Weights of a small transformer language model.
Size: 16 layers, MLP 704 SwiGLU.
Each number is 128 + 32 x the weight over its row's rms, rounded and kept within 0 to 255. Layers, rows and columns count from 0. Numbers have three digits each. The size before them is the row's rms in percent of the matrix's.

# layer 5 attention value, 192x256, rms 0.0811, rows 5-31, columns 128-255
103:191150101153131178078154121132104213134109138102187032148139121127103139117080174102123122160106099165112095182122181121106128113136120133132172130161141098103072107172107074144163179108169137176136174133098203143127110038101140116130108107140145095115176119143110121112151151145084157148136126126113138089119061092108118128170101225130142123100089117151150193143154117110106119126076
103:094103151178094106117143111158163045127099132140130076191108152126166116067124128168117118159089103182111143132135083155119090088092146098145161098149131059107145149142117155157120104137123150166137142146130184168106123050166144111134142116157099072117255139091149138125145076106164118138101125150155164124097046114146131108214148206161177134116100139097108117114141150153107210149054
100:142105150144064086151120151097106166156168112182141137108101109122083203151141081154181176079105109095105139125086140127163174125169144113137187146059110160171102088187135073100111145078084188090162059124126112086100116153075103152098177094095141184119134128111127126116193111144094104110186126122107089170175132151080135139084101152073135131151126098129145118179094142092127198121152
106:142141164148092146094067092110098120078142167197107102167143137145125102122120162184123145141120140133140141094177061124100139125107135138175160096126136099098122146088124157166175099097118110154135127113148167150130095117110128109112175146192102153131193165133105121162140145164120094148132142126128104102169171086133122163178157157141141173126114148115183112099160185182099159160154
107:136151101083140107138182180145113147124101133066130099077179103146161106120089150081126135146120133183063177098071117129083138146084144145091150113138137109111095163140094121124140130181202092098245099084037121124125127108119150108134121118163149090147138118108132120123099104086118192161119122124131178099132090139089110087168141117152076113144096139141168154089146087104125138135096
109:134134141117092078151122084083186083125131147164131142107063124078132155151171094148149186066089146190133099171124163176111112128160143124117154184178118159198125157185117077101118172190043164096148134120165145142088133158156133095096160118123112092107147126101117150095139088131156106134136113106108108179152123191090151036103097119143157129150121134137108134143087105033159155091111
106:141120102138107144167091177115184116164116113145127179128130131109220123080159085050110145139119112113121127072152151109167106157090111147155062142081113154114162095119158164099147108136113121113106113157132068137173128160109158116154117140076106151253127115137142121141148123087119147137076153103187105167106124132142176070105107058110117105143150135120099084119092128154201109101099
099:158148122119148119070075149152174074110109106139086110184101115125145106078125151118101095132133153107131082133109115161128086113115109127103088122160141066153150127128222117146158074137046137145115145099091116169094122076103118154176151095146092137150191140080115132081066088090168162146122153163168112149160113094064134111131166168172159135126117142091102128064133062079118160128135
106:101136120151111187181124090106086177131189190090088152077154095161164131126091140138227139140133103125090168080132106131108192136138132117126126098045124125129103109109089153092147116079127090159167103124156086127131149157163100146126119122113165127116019164150122119165158143141074093073136110123044162060170170114117157155120101095050092116166119133133138106186149173166138138154122
103:067149149078182112180112178204200073127155141116126102105075112133150119167170099065126177131144161130141146160102119182076150125135120139110122099127121164181119154102122061107174129157112150078114144117079102134101156160119159127109118086106182192116025124139125127104149110070126136151161099116072119117094174164121136104126094078120101098142151081140125148124117082137117129172139
100:177171127175109124084127146142129139190112085159158166109096141147162132115126140094145135169117139193125091108117181107135115179077085131127156139121163116152099114133141195114168145099130173150178149098116087152103163083113143158106122096073209098103104072155127132121119119101093158135183131122096145135108088079140151070043095097173127100149130159100082134193081110098177123047116
101:086072155128096113225097147073153092114141105140087163135123124120102206110126078219120141118111112122151145074123143170154134123144170115170075120096124125139153099143157151128115051123101141080109087158199118115135131187120100138155139103161124127128129125136143132155145069141131067071102142126148120190118138184125120149107136149144174173151147111100119085152116123149113190196121
122:203109127133106114014170084132130205105074153156178085124148147115123081110139133111138115154151156119151124178110125085087133156085119120151208138176119105093093136179142141156185178128197110094149148123069234141153092127093167104118147091189162119146160138169123133165122138144064142163151142133142121155137051110133112122127114075176095146132097141149170126129131137104109090113111
099:158156112199112207156094104159156088108139119138122060230113131139110193153080103077112179157146133170154145158133102142122119080127094148162128175120146113124103131169121117123142088092113155217102193097114103184085094073134137111179091166178192129073135113136111134152084088158128105172084121122118133087124114093107138064123074218118143114069134139127141187181148167114105134106114
107:202149103131138135138101125150207113202116113116181125129065096122109088119169117082100128107135152175142128158150196135147117133149158135106121176145137138200102121148146121135111144125073119101093189099155150099102171105130116136124141102090077199060107095183108131083138099144140115072137148125099073108150109074075101095153103152141132140118133093186141166156141135061199125109135
099:155133109142125098141131084152145037145073092131089112119108115168132139093117052101079129122082145167097182128102122150110151122131144090117133175134132142105123160194112131157103089180192111142214105078062183133097130174144152123117164141148073075151240133104111122084140126065181133134107117153162152118115065134110165113134104164148120141132101097119137181111134128175094203158097
109:117108156112149149099117123174143160151145054141083194145118119161084155137092117114091089106174146142163128137106195107175131126164124145133114113094120174079073149128105151167157089103136122146195106124156148107121111162149114151102133150131154114133098088135122132152165225125163139104169128102118118136054187107195223221176123139196134161063157099082095152143130100208162101131162
110:144108093108163118094093160126177228144091107128088176114173127151114097112149156110106100125148150049171101112123141126130133139089132138163108070165105135044141148145119096131105153146176065062129153115134149103210128164133146132117129118115092177106091144193117124125101162127157151151101144127169079107109159146181148228117220134109098138135143195157169094093067091130171059141108
097:109109126080138097135193209116099150121116122091167120079140096142090132073115147135163127132165098126112164117125167104136166150113135129114129086110117137148107092139137121140199142072162112137174102164093152116177144122097110136142105092128133143228092120115108118115153151121063173096151114126132113083151119087146117211155161124122158091100111084102174133100208099162140107166168
098:072128147104140098171080161123146109144134165124068158150124121096159078114206135196185093134168128092185113095176131133124133133113119119177147042100125116121175137078123161171121110068136140096146136197132138115140190170115127146102115140100120117211130158111121156115138110127121110118109143138055140138173166165118110139154175081081148113177137116111114049094126127163184124181140
114:103081136108135088145116133125190157087102188097071086137137136126135086030172140119152172111145154120184180152143146167052126138118130168197118072135139103120141161112124104155193103105165135105091217120112178153161100159118143105120097068166120087220091120149118116164092069112132142106112145128107128165164095170118078129119191125119133139178127169163157103070168121125106124224119
105:148119107100152176199139097105141087144136110121131150083112137132117203164060116152235113115097088141131116141114131174104143124147107116067109148147145128176111127153122093106112144105120170147139094082109095100086173117147088140151055119112158081086083124043158137084125133129169153118132101129139186094143133141157158106039100196082148076112151122114045139144066079163143149152120
107:163127111172114111097133121067086152136169179109192122101165118098114109167105089175171129131140127173078125141158115072188163144113130112134157174106132156140105084153107127102108172121147151178086086137196092061087132109148104111125092112092147110107143117139129135126160072188115086116116095114094188128105123111151134115074093134066145120124109115179097172204128199087155100107094
112:137141087148114116099031174128135129120162124104142105191216122116103138162084122187103102127163103128093108136141074113163111081089080122180191100150160120100089143138099152164151088132109177171117135122153158079083126081160126137145158141132120110113220092162117121088050078132143151138063120119115133086148186094170128147145130135147127131079125129145116192096142105110117100093139
108:123149121117121132136238076122059150132147094140125145099063119127134151099144105057139100130100125189131122136084144110136120150135120132064119151128139158212113091136122093138127140100114141215115146140088052146145135133126142139126094080062178120095075094142143136121187147106136153121201128128141134097113124135099147118083133148133105101140120150119089139181110150096192155104126
107:123070121146112153181067160086127125162136126095174136103173120138084174123143103144149090096127114123142115101153202102154143115101112103150124121122119157105104073151131158142071099057157133122066149158173130101164193125094070139128104071094089124187124096136095111094163105156089153061016135122090115165106106164137121146113132091073196108127115047171105104150133118145148117179083
107:078135164114162064160155161119162142089155180141086118157091117127148064070184122159121145097172135100110157096151132139150130118120166146118125050122120150159166117063144110133134153128011133114147129139121134082146124133127115121139126148137064190197092147123126147124110099097136128099146142130098107107157216183108166168210140121077112112141121117134109118070186143157133153209138
# layer 5 attention output (transposed), 192x256, rms 0.0817, rows 5-31, columns 128-255
098:095115148116147175180078123111140131131171085111118146146076159185169114149139097122158114100065097166168184123085172068145141058063143169125132089237142173147134114116114114102144096094137136115100111158182086098130177153105098095110143098136102148142119113136137122131133130097171137190073174130129065162125121124104138125120107157160104123139117154119101137094124108124120084108172
102:130134090146145144137074090153157148150099121156116119123159059176133151114203125147156158154054135134208132123124138152130145127112139090097085141165144194165131168114113080121122076109172134106137138124154097126122139144160080159138108091136134152148132144150147096125118122086135118100071124131101103228153135092142097109135095106055178045111089129187130123145152123126174067098126
096:068157129113137142102113134145114091084105136114182090116162166117081094098148207111127150103161174092135103101196102107125122141135166179160150091110101110151178110112152092173093161188116097157131125105100142129150102146108177163147123131168126100110138155101110145160126081130187077124182179149113182085128156070089139075097170110170185157129127134104191115118130153138115195131070
108:117130112109123149124128128134164154192120100121130138097147122160074143109089079128110169168120128073095163079173128141182164093133183095106094125151153163146090138126154154171120062125150109165110132125159147134106138117122145077104172122055123107109116163116152084095107106146145175112120095145093082165162160112065133176154107130123127162069106116141161120152137110101195064149085
104:077133153179111153116120118089128108155096120158096116174076115133115173110177122159122139115118114169142132160090196127171127095137115105125116111135188157129150109146160169096157123097106150085113141197181201125127181177144085071166145195150118116136115086143191146110148191121114092130078104079125150157165173140095127118138144160104123135119130163122074098158145125154150105124141
110:117140075130118130095120135131109086159113195133142121143153073106108063094187160081144137091126183139122092133119049238147117196139110131146101077068090177143151131118121104148130162100170110084120137157089136088145109130147147153204068141125134128157137138148156084106126079144165071133118166122142150159123125055194154145162104109087183108164110110115107123125164153145058176137132
104:152117128149148101071159118095096110153093160129113081124174113025101103152100120144132103138139151113106122117126122132096109167157094152150158141055124129023128128092188102163102124100105140121152153100110132140086104090104137098147117160121134135120119162161130143142101096165108061151197129122103125127141126121165128114170152085145109143107163172204139170132132149109098138178153
093:164101092161136120161075146150136161137142124123119127096208058140149152128177133141125136132078071143146132162137144143144143147115160086126079160090119156128119134130095099085099074137159151088110147086174102149130107175096145141156083142127173124089149135133135126146094084161134081100134108131056173141146130105197150108167080122064126116137084086139110091147087149094162044120128
104:109142170171093084104148093130097098064142088161111098094078149137051142096124150134098119113200168091110115132158175106133129113163154133133182131110115039154134104132148135155139142153148132173144097108138175117169138122110137144118161152119102086135099115094120225130127124135092154089157087171184122119163157151039101132117148166185107167115178121090180079161128113106111146155111
103:100174122177093155127118112092096129079088116175169120160113133115127159119166167121116099122142113168154104116091173184192144140138107153144182119051113107123128104132092165099139105150103092112128136124085165131157131184166152175163171157170108143139103101117121155121152150122108118114152082122175112135115138140131085105116130210110142156116166158132134108107139112163154172098081
103:122125085152150103132105068148067094115163158114148155077140126104114082123139078128137105054107110161117138094094181094119128140145168161142107152106090135111172117155123138132073141121079168097169115127100129156170089144135114159131071103189085117118114111141136153173106093154085053129070164149106127159153106102142166134131150126131101141152119083137144070166110179090107174104194
094:119142086126136131059137141112154132120068119118158118147202087134092137131141198145135127172152166118163083182189076128059103154159151135104131095073127127105149149121168065107066160177155072130162119084099122159108129151125152168113099132108141094124132182117127162129122099147201103097211106129104191117160163079173143090134154074139170081116100104128163150133157141097109147154069
115:126145129092154158136107128098147090192122101101124180139087150125150107148095070089156137081101126135095184101113160136161131078116165171141114083208219171120120126114137129120134114114104119162098146138179130118100158118092130043131135117075084112138116131144178095102110147119161167175081165130091058162164156116116133169196161145144143124121110136148114139126124111104128141135145
098:082111110134133109136109149103144156106146146135076093095091130097109112081169123139113121130039104185183133097080111106097120166088109069115072172167103146202121107130093143132101142108137125072114067130116090150164123151115141156101100041124069141126146168081088118145120086137094077125119145111142113193086069086080110161124077115135009144167188103114108094113141148173099081115128
107:155116100157159168165069149136067101100207141080169146099148149112175086130096164100132160128110033141124135125137084116118153159092128141111129065154062113112168154082122135113056088121172161126122155146142094120154123154111128186172105113135169182143133113139105110118158080098143126152115151185109136093124059106213131097144119130123147064152087099066123108091072173136068141142151
100:111143131183139158139115142137149101164118139141120075145128124153120139103144148153172172119026126111215147131093117151113094110151092089116075135129171150179151157092115118075138095100110135093129164204156138142126157176139107132136113151121156186157111146130161106094165134136109097124136137088121173153186175066144080075143134115112207100141080146104117085121147150161161066123088
111:129112119118126147129159103175101169085136167109169139139152173142106127163113111145099094129095084120141155063123086127124099148137075142156131185159103096156130108100115152144104158153052110138177104202041114170136090165157150201062123131151108139082136143109107153116157087125147156149185103096109176084130107130096111112046123071095182144208130116151145122129120174108101137082128
110:151090208107115143086184148144109111120135123115152156178141185137155163154064117131096106179186035135141143147113124108129110084174116112120133127138187094097084120110170163153133160169069142191114129173149127125107176127079153081100171144137149125106127104156151136126157176166115181152110121145093150045159121186132171158135137131119155110104088121086106181120103125090121178119141
093:100115147149115164137111116103155118107104066085147109173121132162153155158068117163108131125116126126119160137175160073158119077109197197143178090159180080088143149102190112084124085132133123150121122132141132158103149158149119105143181148145122079100123121155172198153096162121136153138128102148114118071127128153117105065104200129159113140096079161154135146144105156085149074126123
100:190162109141115066127153094141129129123106093177165174139204116145135161140150147118135137173184164101122121147202148108145142116202190117147207155068106114124105146144191130144141104157152140187148146062113151106104109081132109145164135135135129130126083099178198121150126153148115145063133074196178143104141123165177106125155134200087147125087094147179167157143118106096167151090119
118:128183110171102095090117120090160108151089087140108142187115079150176181147132119124112126197131113126150135174152125156161114112158184155110123097090208161131076121128188138119136087115133120143087113122140135123127164139133133105177162147098100115121137161161232109110121136139130143118107118130121126136177142122163114169174133153111150107072111127125109129161146104099136121119052
107:101141145181128081146143114140083118117150148179126069127098149158109098090181176145121132092122157159189126174064158145093128142134109123188143138075059119137135140164115043101143166125091134088138080136122105149144133167144135165105108100221153082129103124097087099139129162140112077092130122066180165126133129142114165112080110126164124134172151119072119112128133138124113114068116
104:113118176074139125134126114129105100072185137138110110084073165104105100120123140120159159105142202096122135151141122101087094115038129127125135067157066090149175166128088111163167203114139139141144128095115120114092118110108120092131121090145144143167106155112090142154146145080153131159070165148196070144105116121115099148122108128203062138142180163088131152101116085161078164147155
108:164054171126105102133102148140122186097149143160040136154166104139138123098202131119103126132075116148160121153143144058101105169100113075123080144061074104172142112139086118103153151179122114120156132120121086123095133152140072156134134088146145119121103121188126118158144103104130064088076088126145139150075082161121039120112050164085076129185138166163103137138116159145113080134131
106:133108110149164119142113120140093095145131153089167150112086139103151106159104068173137105076159151142122136081093126160124134196122105151157131184153062127112152161149111147153117197058110181085125130158088135179199103089152148166101115128186137121115158112104094110153101117132108114146128177124112185080089089118143165082082159116133123156167136107088130094140097142099103137090167
104:175134135109140051123160143123116169100130079145139091152160154120144119168097220128126135213130132133179109183195097024066125115087154170126204070085137083103136158092182092090117124164123094134177136140096111102104128138106103150154128102150150130135111138151147169176134115095181080105161087143186158089140112136168120057146148148191118066112106163152168175093126132119110134125107
106:175139119168085168118117117166151120144086106114140146134169065123178198128141137138110133193161158071122118135197125174207144143168134123089176116078122148107133145125157138158177120136221119151130160074146153124099113126152144119163161163116145111116123111154123126104108133112119180099148077209154148071128114142181078110140112152043161124085086172129148115163101111074156103141101
# layer 5 attention query, 192x256, rms 0.0916, rows 32-59, columns 128-255
092:181103090121148150085118079132114101173108114134123136142148156108114147133162126159157100106125044131098197089162120077105155080131136101102114110125125105129088112100139111111102133125153126078165201104151187129114101118166107145138138144099156027073166060126180133156088105160119138130072103167135139102107075054148155141111100123083181156162144121098067123166152163167094152138141
106:132099132163117181084112104095157074209109114148119094137181162133121141117136108126114085117115083121110155115089120100091132148163102079149127164121103114131086116130133196132104125128053098109131182182140177120146186107074178111104154186124160115145138060107176140086109080163114117152069110168143158163121122127124160125114063143129128159136174118110072145124139187169101174152118
087:142061142126127142115080120074126059238099151126127158163169147169112162121126101142136125196084126163154130107078164155098091158106102158161139193196144115174136135148106185146088101168064125151172093129141151117092106093113132139140111106127129201120112170097093131054195136136112106169149149098167162175147130167146185086139107144158089137069133152161153116110137155191132079131112
094:079162125198161087097132141127184147108085104122174105153148145120154171172142149137113078099179097085142126100132111080108159143129166119125124116102088130174166106115181137127099124098141107134122124160126126109138120092170119109152116096138169069151179117190203134135085071091155119117084101126120133139133159142163084129115156089106179085188148124120133101086157110137059098126158
073:155115165140144176077114137075106110191101157180140137090133132187146114142147092135079078126092151137114105127101147157049057185115073131186159180215121122142136135136103095169063098135141111134134161135165116163103123136114121180101144128106163112133118124127139172085099153120108135179154171123113093118162109167129189106134117124100124148140109154087134132095094131120168132135185
086:139181119116113075133137107163126112125154104100120136127098103082092090112117114109116146164159111122103153152164136126207162141097168068074106120051148154104100064163170142173187148132165161113154095139113160073145128123127152086113126098158042139108151131104120092149128136101088163123130097134175147085091116077117144157177139130144124135081118086116141105203160096109125178092083
086:157065136076118158141124122111126132157078174159057129119128085145137134112108067103145140088089148157144124178094148211145060129166092175184146119159158138132144163134108139155148142133102143124107131152102138155137124154112154170138177137123147111113087103073052148063152118169139147161148178073130167165125092136096157114166082155151132132128093115109147123098099148085147092128108
083:133095134116108161139098143084139110106098181175066117142143071163171158123120118089139180076090148172181116141109099157140084092175089172140170126147169107083133172124134125151139127122131120145080179109108134208126103158098177152204150143101196097159111146146084179144108099163159117140109184094095134169139072159108117094085111128123147088166125144087095181103094154115107066120090
098:071166085159099149198104131113137139137160150150139098137150176162180152171118125133146148098172137155146099110131146151113150101123136171115111117187098118104148156131123098146136076096144184154101162086120106145051095152215123070155107107096145145135160176143183118105086111113198053092067142112139122081151152136184087134111120140080099095142168163067075127154113150127086108100132
095:127166088081138126118094136126101078155085144140111148127157094162094113080117070162117119145109085132089099143145114149127115132126145133093108098205126105168168159105139123145144098146148117138217152171107140086145153112212099086151177105131108155129141150060117127180128160103103096171177154108134149153110193079133140123127162137151107156068106062093109150134181125099171197112148
089:142094115099153156092159124100093054159104117095109106133112082116112097067137090127140117118108123151101085108172068131139072093136161141109133167168177152111119091079166077171079199157056118086159113101075134126130108151081099107116131149087108094150108173070068133099168171110084150165166178070108217129123170099111140098133132082151154128119074103137143133104123138131161094157100
119:086162098150168130118131079176111121133169080077161129094139190083072122152149140144105082191184100108109146066155149093109193159077166068082103133112100167119157098126108136118117112142146132099156108115150130084133107114159115062083103074140106124093149145115171083121141131101108157077110064215136118088118138098126152129118135099111090147103172127156158084178166134151110149117160
100:147118109122115133086170134146162037139057147129128136155128072127159062101117119096137107170118130082185154142186121160132108125121141184167106110085065143155082116149220167176114069120066104125148126137097086173165129099103136136124163149130125178173127141128172114122131132137108114155156189099140180126116151161103153149161143114116135100102138114181110130094132135130146110109145
109:141149109091153117100133138186083112124144159151117157149116077157112071086158133110093147146079126076101092183142118116180111160147147121112072084115139161144108130174153159184218142160155109143142143147095109120206164123132142118165106092130051173141168116119130137184125169157138130142120168143175185108109119092114145093175165167122132159107050054092139150111126128071152130106124
100:123143099155100134139152118102169119113186148129122080098113151112159112177137161118170121130144139110145154062121170132065140067115099103128183172092182160132097125079071133075111117085078144099108127142144149202110098145077097172062101162114168144100139136230118145104132110108132189135146121155127084130157146133131099176113110092111125042179171209092156113160092142164101114098104
098:153130082128074092095136120108166164145146134086117123113109143121148167106115107133163116162144136125159128117141119132099138169145097141161116150107131127087113097070164092159139144124101174095104073154110172108118102150123136121114141146084156122116080067161100119061100141055118134137143148105147108191144131153056159149093113052163104106151127143127159026104087113087132091103129
114:135079137140122151118131080125190115154108128112113135095129138132129106088122103147130105134151092112124211122142121107100141124169096107145097153081108145072095040065155180154109078145088107103143167149111144146152179097151159101112157089101171099188166081127160136088106100121097123096084105178115171144094106101141146143076071130095125114118173126091114124131146177184063130124132
092:122113150116115129167131158146122157091169158088113200098098115102121122104093137074121171164178152144127101171148150103182085113142127183134125153170137129105207147100150124135128103146157104141100048088110126164150168105074139113140137077129068195123103166146081107131232192092130138088176153105130114146127147107123144085161176131165089137107125110118169139145141106139164099093157
104:168116157125095148196143149156104149087181139126086187096104119089103132124095096150111198147144135140121140185103162128180107121164121141122139136156128129112142131155064162137142148094128169094094057112142111136164165136106160144108146124139083161090098144086058096100218157129111129147134156126154122133122129135038093116194119129140098171091118143111148135151103136088228142069108
088:135177133144143130062089092070132055186090164120171100160121143156154129111158143131138042150075142131134107115103112135073087174109124103152154144158139106192122134127158098136093088109106119205163150126132132125089089116132097158167108134097177139203130116161201143117094109144123116180131119154114131144175094112195157137076120106125133121137134124138150135068127103151124122144177
099:161114116064080139145136119149077162152126150134075135125096136132083112114100091114134173142115133143128164188122168191180091127141103148126111141130161139066090102183119110139168098096147160125128112129107131149138137170117175117114175131123094180087069122078070133122125168131110164139142144098164122090104088080102201164171099156147115152066121114118138107151121132092151157134143
098:088153110178173129116113152114147103078145089109167142157157129100150142128159206137144088146125134103137100085132084073092164150119139099111125085130093106151150131100154141106119138149136089144136144106145118104108127098136075112146101118132143124178166154196148123145118118121155075129109090143087132191153156164138068111082189104148115095133146143145114172099167115151104072146097
089:122137107095143104138107087184095116147133107095119102101103137083089095091132103130135172136144130107055137162126136156202144115090142101047116127141165167110145102145116123169129110141147160104138108168082124073160144157164140078098115114149072158085167134068148122136134126130103172132167124155179165080103118070136132111152161143142138158106118084150165122170145111113127181107092
103:132108111087138137145130085145140117184136133119102100131127134129085093136155072113159123100099097130111175145142138168167126107112159116129136139094176147089099074138132111166132134138111138099131144150134150147175152118100129139099132174071120114069162159085161129164103103122108184115131135131168178107081107053133151124141153138093199161162130089115168094143097176132122208148126
080:164073144104136167118125125068201098137092172148049129101129093146147150102118102093138159069103141145174146178114100172143068104159110166147152118104162116137104151087165134133144170157101102162105103145112137169146117142082152188182179159080180097136084128122073144147164064128161110133131146105097169179133085150073131087110065110155170123141116141110117164116084117133116059130122
086:127210125153093079106136119134132090153175090099148152074156139091157116164140156124145075198096080137134121094191130090111147186124122080152086156093106146141121057151136133116126126138098152104179086169171124079117142089096098114093093139131083127146132119149207096107163182116063199159142083177175130087141135105102139166138157090128148190104144080160149092174140123106127138111168
100:116197142178118133135158138125155093147164142121193140146105107099149132126160141123129144154090125147091073095121134081165095163124177115128134144131172105172118160121041143132151126143136127141141081101117106090116135149088092151144063131134070124117099066143112131145160174152096215139132122105169146113101130120147150175214127131155122162106021114103130171124132152102152100094141
068:149094131132131151157077160086147116154125128145130088118128179147145160166125120146119121112176117154146172115106157117136145119125132163136141132164060129120121133123172152128081150132110100126066144120137147167142104091111080147139133120095189087137097178127185127093149070129165052115079084101095097084165080174139115107123075158060122074169202179171064130122100134128064134099192
# layer 5 attention key, 192x256, rms 0.0901, rows 32-58, columns 128-255
090:118087112101103145140109162119075141121158159129148131068069128131091128114118161129105145137106156136130130201108145169142135116105103131207185103162145051109122108181133132168144100161116149103083078102124134193160106151135139168128160155135098169161155080168125105104134172056095094091116127104139111109099132114203169152138153186107096135147082092128139079124162093025145182108072
105:137114126200171146168103089127192138088186090195105107131129187099136123132158117136149140169167134102169143096110089106148179086113147147111124110139090178157146118154118083123144109121117154128097141121194078113101101128137135091106049078132151122087103161129205151088153110144159144148167129199147175126108139185154105108206203126132150117152163150123135098134114197144146130144180
084:059144032147146165123175137154088147146147125068139089159138088122131149110134127171088148119139146120167131075112110121179109171093143097093145103095138121192121146118158113126126145162147118158144086076094120132107121083166106130151134129164133097199085139112082124086084081113173131092130113131061098091093145113122126156117160129122150103167166157130144128125200095147057118117179
098:085115135150132195092128121181154132098157139152085101100108193090124155142156131110139166137084150083180078117161043145143147116107134112086134101226089146163224201171081073097080138166101146124115146123098106133090086123122147101127085093097142126158098147140194146120094128162162179138080087152123155107120119133113201159152168153142128128153135158139108098154141168127119117056144
087:135126095105128056096106130117129094134078116125142148124151059131135109122107084160091122119194063175071168140122113082146135116159144121155125109044151144129073079097198155138179147054183117139143129121179162120195116101140101158097159132163118152137140084111117089135159148130081105096145120082151141126089157113159077122169076167099126146092126099094150163105154124129100146219110
095:101125119145131209146136159128154208080152137158102072142115145135146137130144160127163143122082187082216090144106169154126121151155110158145125097185114117104185169168072099133139140190159139120086174161101111158091116128118142106173107127111111137150085147154102153107055109166159134131066115147117106154179068159121204098099137125148125114159115172081095142121114135096137085036106
078:145066104093159115104117170093186134163091144141167112100114065163180146128185126135129096108139140118107117141156118134140110140105142123141164135109185114122078081110184159169131097114138072160108138120118134096140151141084163188170110058157120136149144124129070193138123127113138160130162178075157173115117155121132123104121112107074142169143137117096125132116105122152115182133145
089:132070131132149132114124159131141094158101161141165110089116114163142140121201129096153114106157092131067103134159087109183097103118144126120129105138155131146130079110177170127117106117149092142082139120132120111142138135083169146142107085134147117113144110118129205146134097132139159121138186099152172083116157092126148104154165126093150187128122080112130138121115099115123186122132
093:097095152126158175180150125107161087163193172129108141139134149113115156175149157146210140120121148108129119135212104094157123110101079097080113098169153135121152091136101149070117123145129144051115067032066151163122165185097123124118068194076074136159162170157171143121141153118160091109143064115107066140084168162158083164156174091156083131107125109176172081129107110122099167131102
101:082126144127166181116168107082142147193093133128106185170142104111080149106108142099184119142136194066185091107209158078108117150099156168120094127129183151103197139110110082113118164078136118121134133145131155154116126147164088101108140144078129052153148146158130110153187040124178127188091144097098141196171137121085080107106111090171104105091091169150168123103146079082112103140117
094:141138149087101146088162140107129103128085169096115130121132085152105058061069143102097125067096135174150113187160118113180119148115134224150148151082157181154091156088182130099144188127114126159173145151114164170132145112121082145165148160112139112115125096113100143115099108092120134116114198035093202153139120132139128066100138096109126091152105111149092116138141118112115150177106
074:155195157133104127163136103144145163087146137098093156125148126088107119095074145138137154106123178131161145127100164150066166178149111139125135162128089098105157184136091086116141120166102134087150144138139128153112144151189113137080110185120114086142103138142114058116143134137117113123164047168097093127165079184107097126103118131197130096150098136161101124151111151080163072100111
110:109103124068155151101109155099135119119108108124102108161105101162174105047121134139160119109133167074145069142155120185131077108128167148135143089120170115141131175117168078154126134125076120145106153149103188103111112091167099183202140112115120099235158098138048169160094093134148110114106157131138117105141139096116157145143115101156154162105120144116076117084140112121124113149158
097:088166108177106140124169108193098088139153087120126189147081143105103112093129158113134150104166105101101069125126145113150098164127128176132138169107096137117180148137158086144074129096043164116128077066182172119154123141182145120140119120108117151190129144142112097077120091118090123141103122129135145146093118106116121144172117078124118130101115099144164092121118120110131091087156
094:185109146125121077133122113120114155112140129128177101102154145135151138128135186162125105175102086188151146107177124137131179078096140090134102122152133132120037094126091191118104133168161115123149166143084075106137165086105187126134103133115086184048119074110150129083128179104098104125142106176144124080141154138170146140116127168118192121177174088145107213166137124164116150119102
100:206153146119190100106091140091156104123102117142171125114092058142134156097132100117054128097127112209171128190150121155104106105098163108123117148109150142092067081145142150169138164135217104167127142166090174088136121120104165130124121147125140105101125103062119135102111160141161138137129148127110120131136129140095182098070129160148164125173102084116121187137138112146201128176068
111:072117140161148223148110125144161095080116120164128110069084149106093143159158124130136115166147103098118132122137060103112189070174132121085135057132070140159177102160119114146132132136120169105078123139152105078107115106088143077064095085089149093129074160140209138135147160164136177171097134222138145134110119153099125132156197154108121134157123121136101113147139171143157102138154
091:116181095140192093095150153139127095180116147078108071120177108143159086077139147114127129113143108060117134100095097118137113202144138101100092145082154077106097111089161121125135138099140103160162112130082177140115143097124109131137161090149118174174137091153093115148139084085182089138196110145117127123137120091133136133086119174131152130119129158062102166128174077092097133047154
101:102156118114150086096133120089084140167081138074169148122140037162136144080087113133097123068147120162104174137120183155171118203138125133105152141074148130085080105105183153127134125135175106109131110080089175149195162121139122168141201146124099092153191105098054093141117123107095117093171146078120105132139154134156097095037079125070136149126097080146145139112148094131129117189105
071:098137029198136139160143100116048204144118106117159135201151092101125181133095103114144106131132029085178189056094135102131124147148174179077114095091113118145185091109109113138115158137133117107099125087110138111147085075170102122113154084134114131152144149083147092100153086107166108110087123147137100120087133133134102128093167148134134094166125060135157126141189139141087114184158
080:174097164071162082096093178125170084165089146110183138094111094180121115138138111128123099082145161143077148184173125110126121146099153111108161147109193146143055116128184148105108094114126082105141084124171128148160186142127146165161123107152174157123185124131132177163166199117111157150196173109127161122129169107159079127131128118107130151108089147119124119130135121130141153152141
079:058189103192113168145179107155098120094145079146096136142133157080094119077093120145115147129109130118162116103104137113122103119153130111146088100120079118108147142152109071123125180123127179108134120132113158139111086148186096103071173158105090112123118144122138048122101093118124130128087059140114088169137107137115176135142144158172099100097121146164152136130139154120121088134115
094:092121084112091208123139127153106162090121146156112094139138185108101109093152126118120145134110137093195054117135150122159122171137120154148088095154114153118169175132102105132125142133170170100117140187065114114097126102125145098136129144063088102105125136144126121093068096166134129128047149151152129140192097111124206141123104126160138093118078194134133130099128156110105082052104
085:142084144133123161072123158143168161127145136141126097105121165132157129127228161070141133124086087131155072128135154103180094106135160160145095074154119134162091139145099115128141146133118124178119177170130092073116165086080161072142096125118122174069113102106165180103126100155107165146079198155196177138133139061147178162155145145138154084120139086088077137166143162155115121050139
083:142104135098146094063142161100152098131100144152170103129135098175167142082178127102119117114130112119135112153167113140166061136129141154127130129137171146123094115115175169160140141111188099164129144140107129107113146123095182160146121112122144123116129102076098195133107127141128155114145215094163168108141151115133164083140146143109191155120099105094129163129130099138117158170100
079:150207128172138115150156123140172142086127091115116117152109086106153145115045099153068155158139118107190176105083147138105137147141143076098136148089066132138124114146115087136158136136126150140125118137162165123180124109146090107126134130153147127159116168132161066111137130140113101149102071142091109148092087161167095122120087110143128090183132107135115119138140111152129114112145
093:110163101138083095166149097136131178123128106132113136097116121107052121130061179201127151052119086161147135104164169159142169096126075119134102154114113114156079144135063141081108111102091182114129106137172096136216107122128078117087159137127176136122143086137124096098158169083160102138101082129139175115060138135132111183150135192116094094124108115152142049126129173075180118135123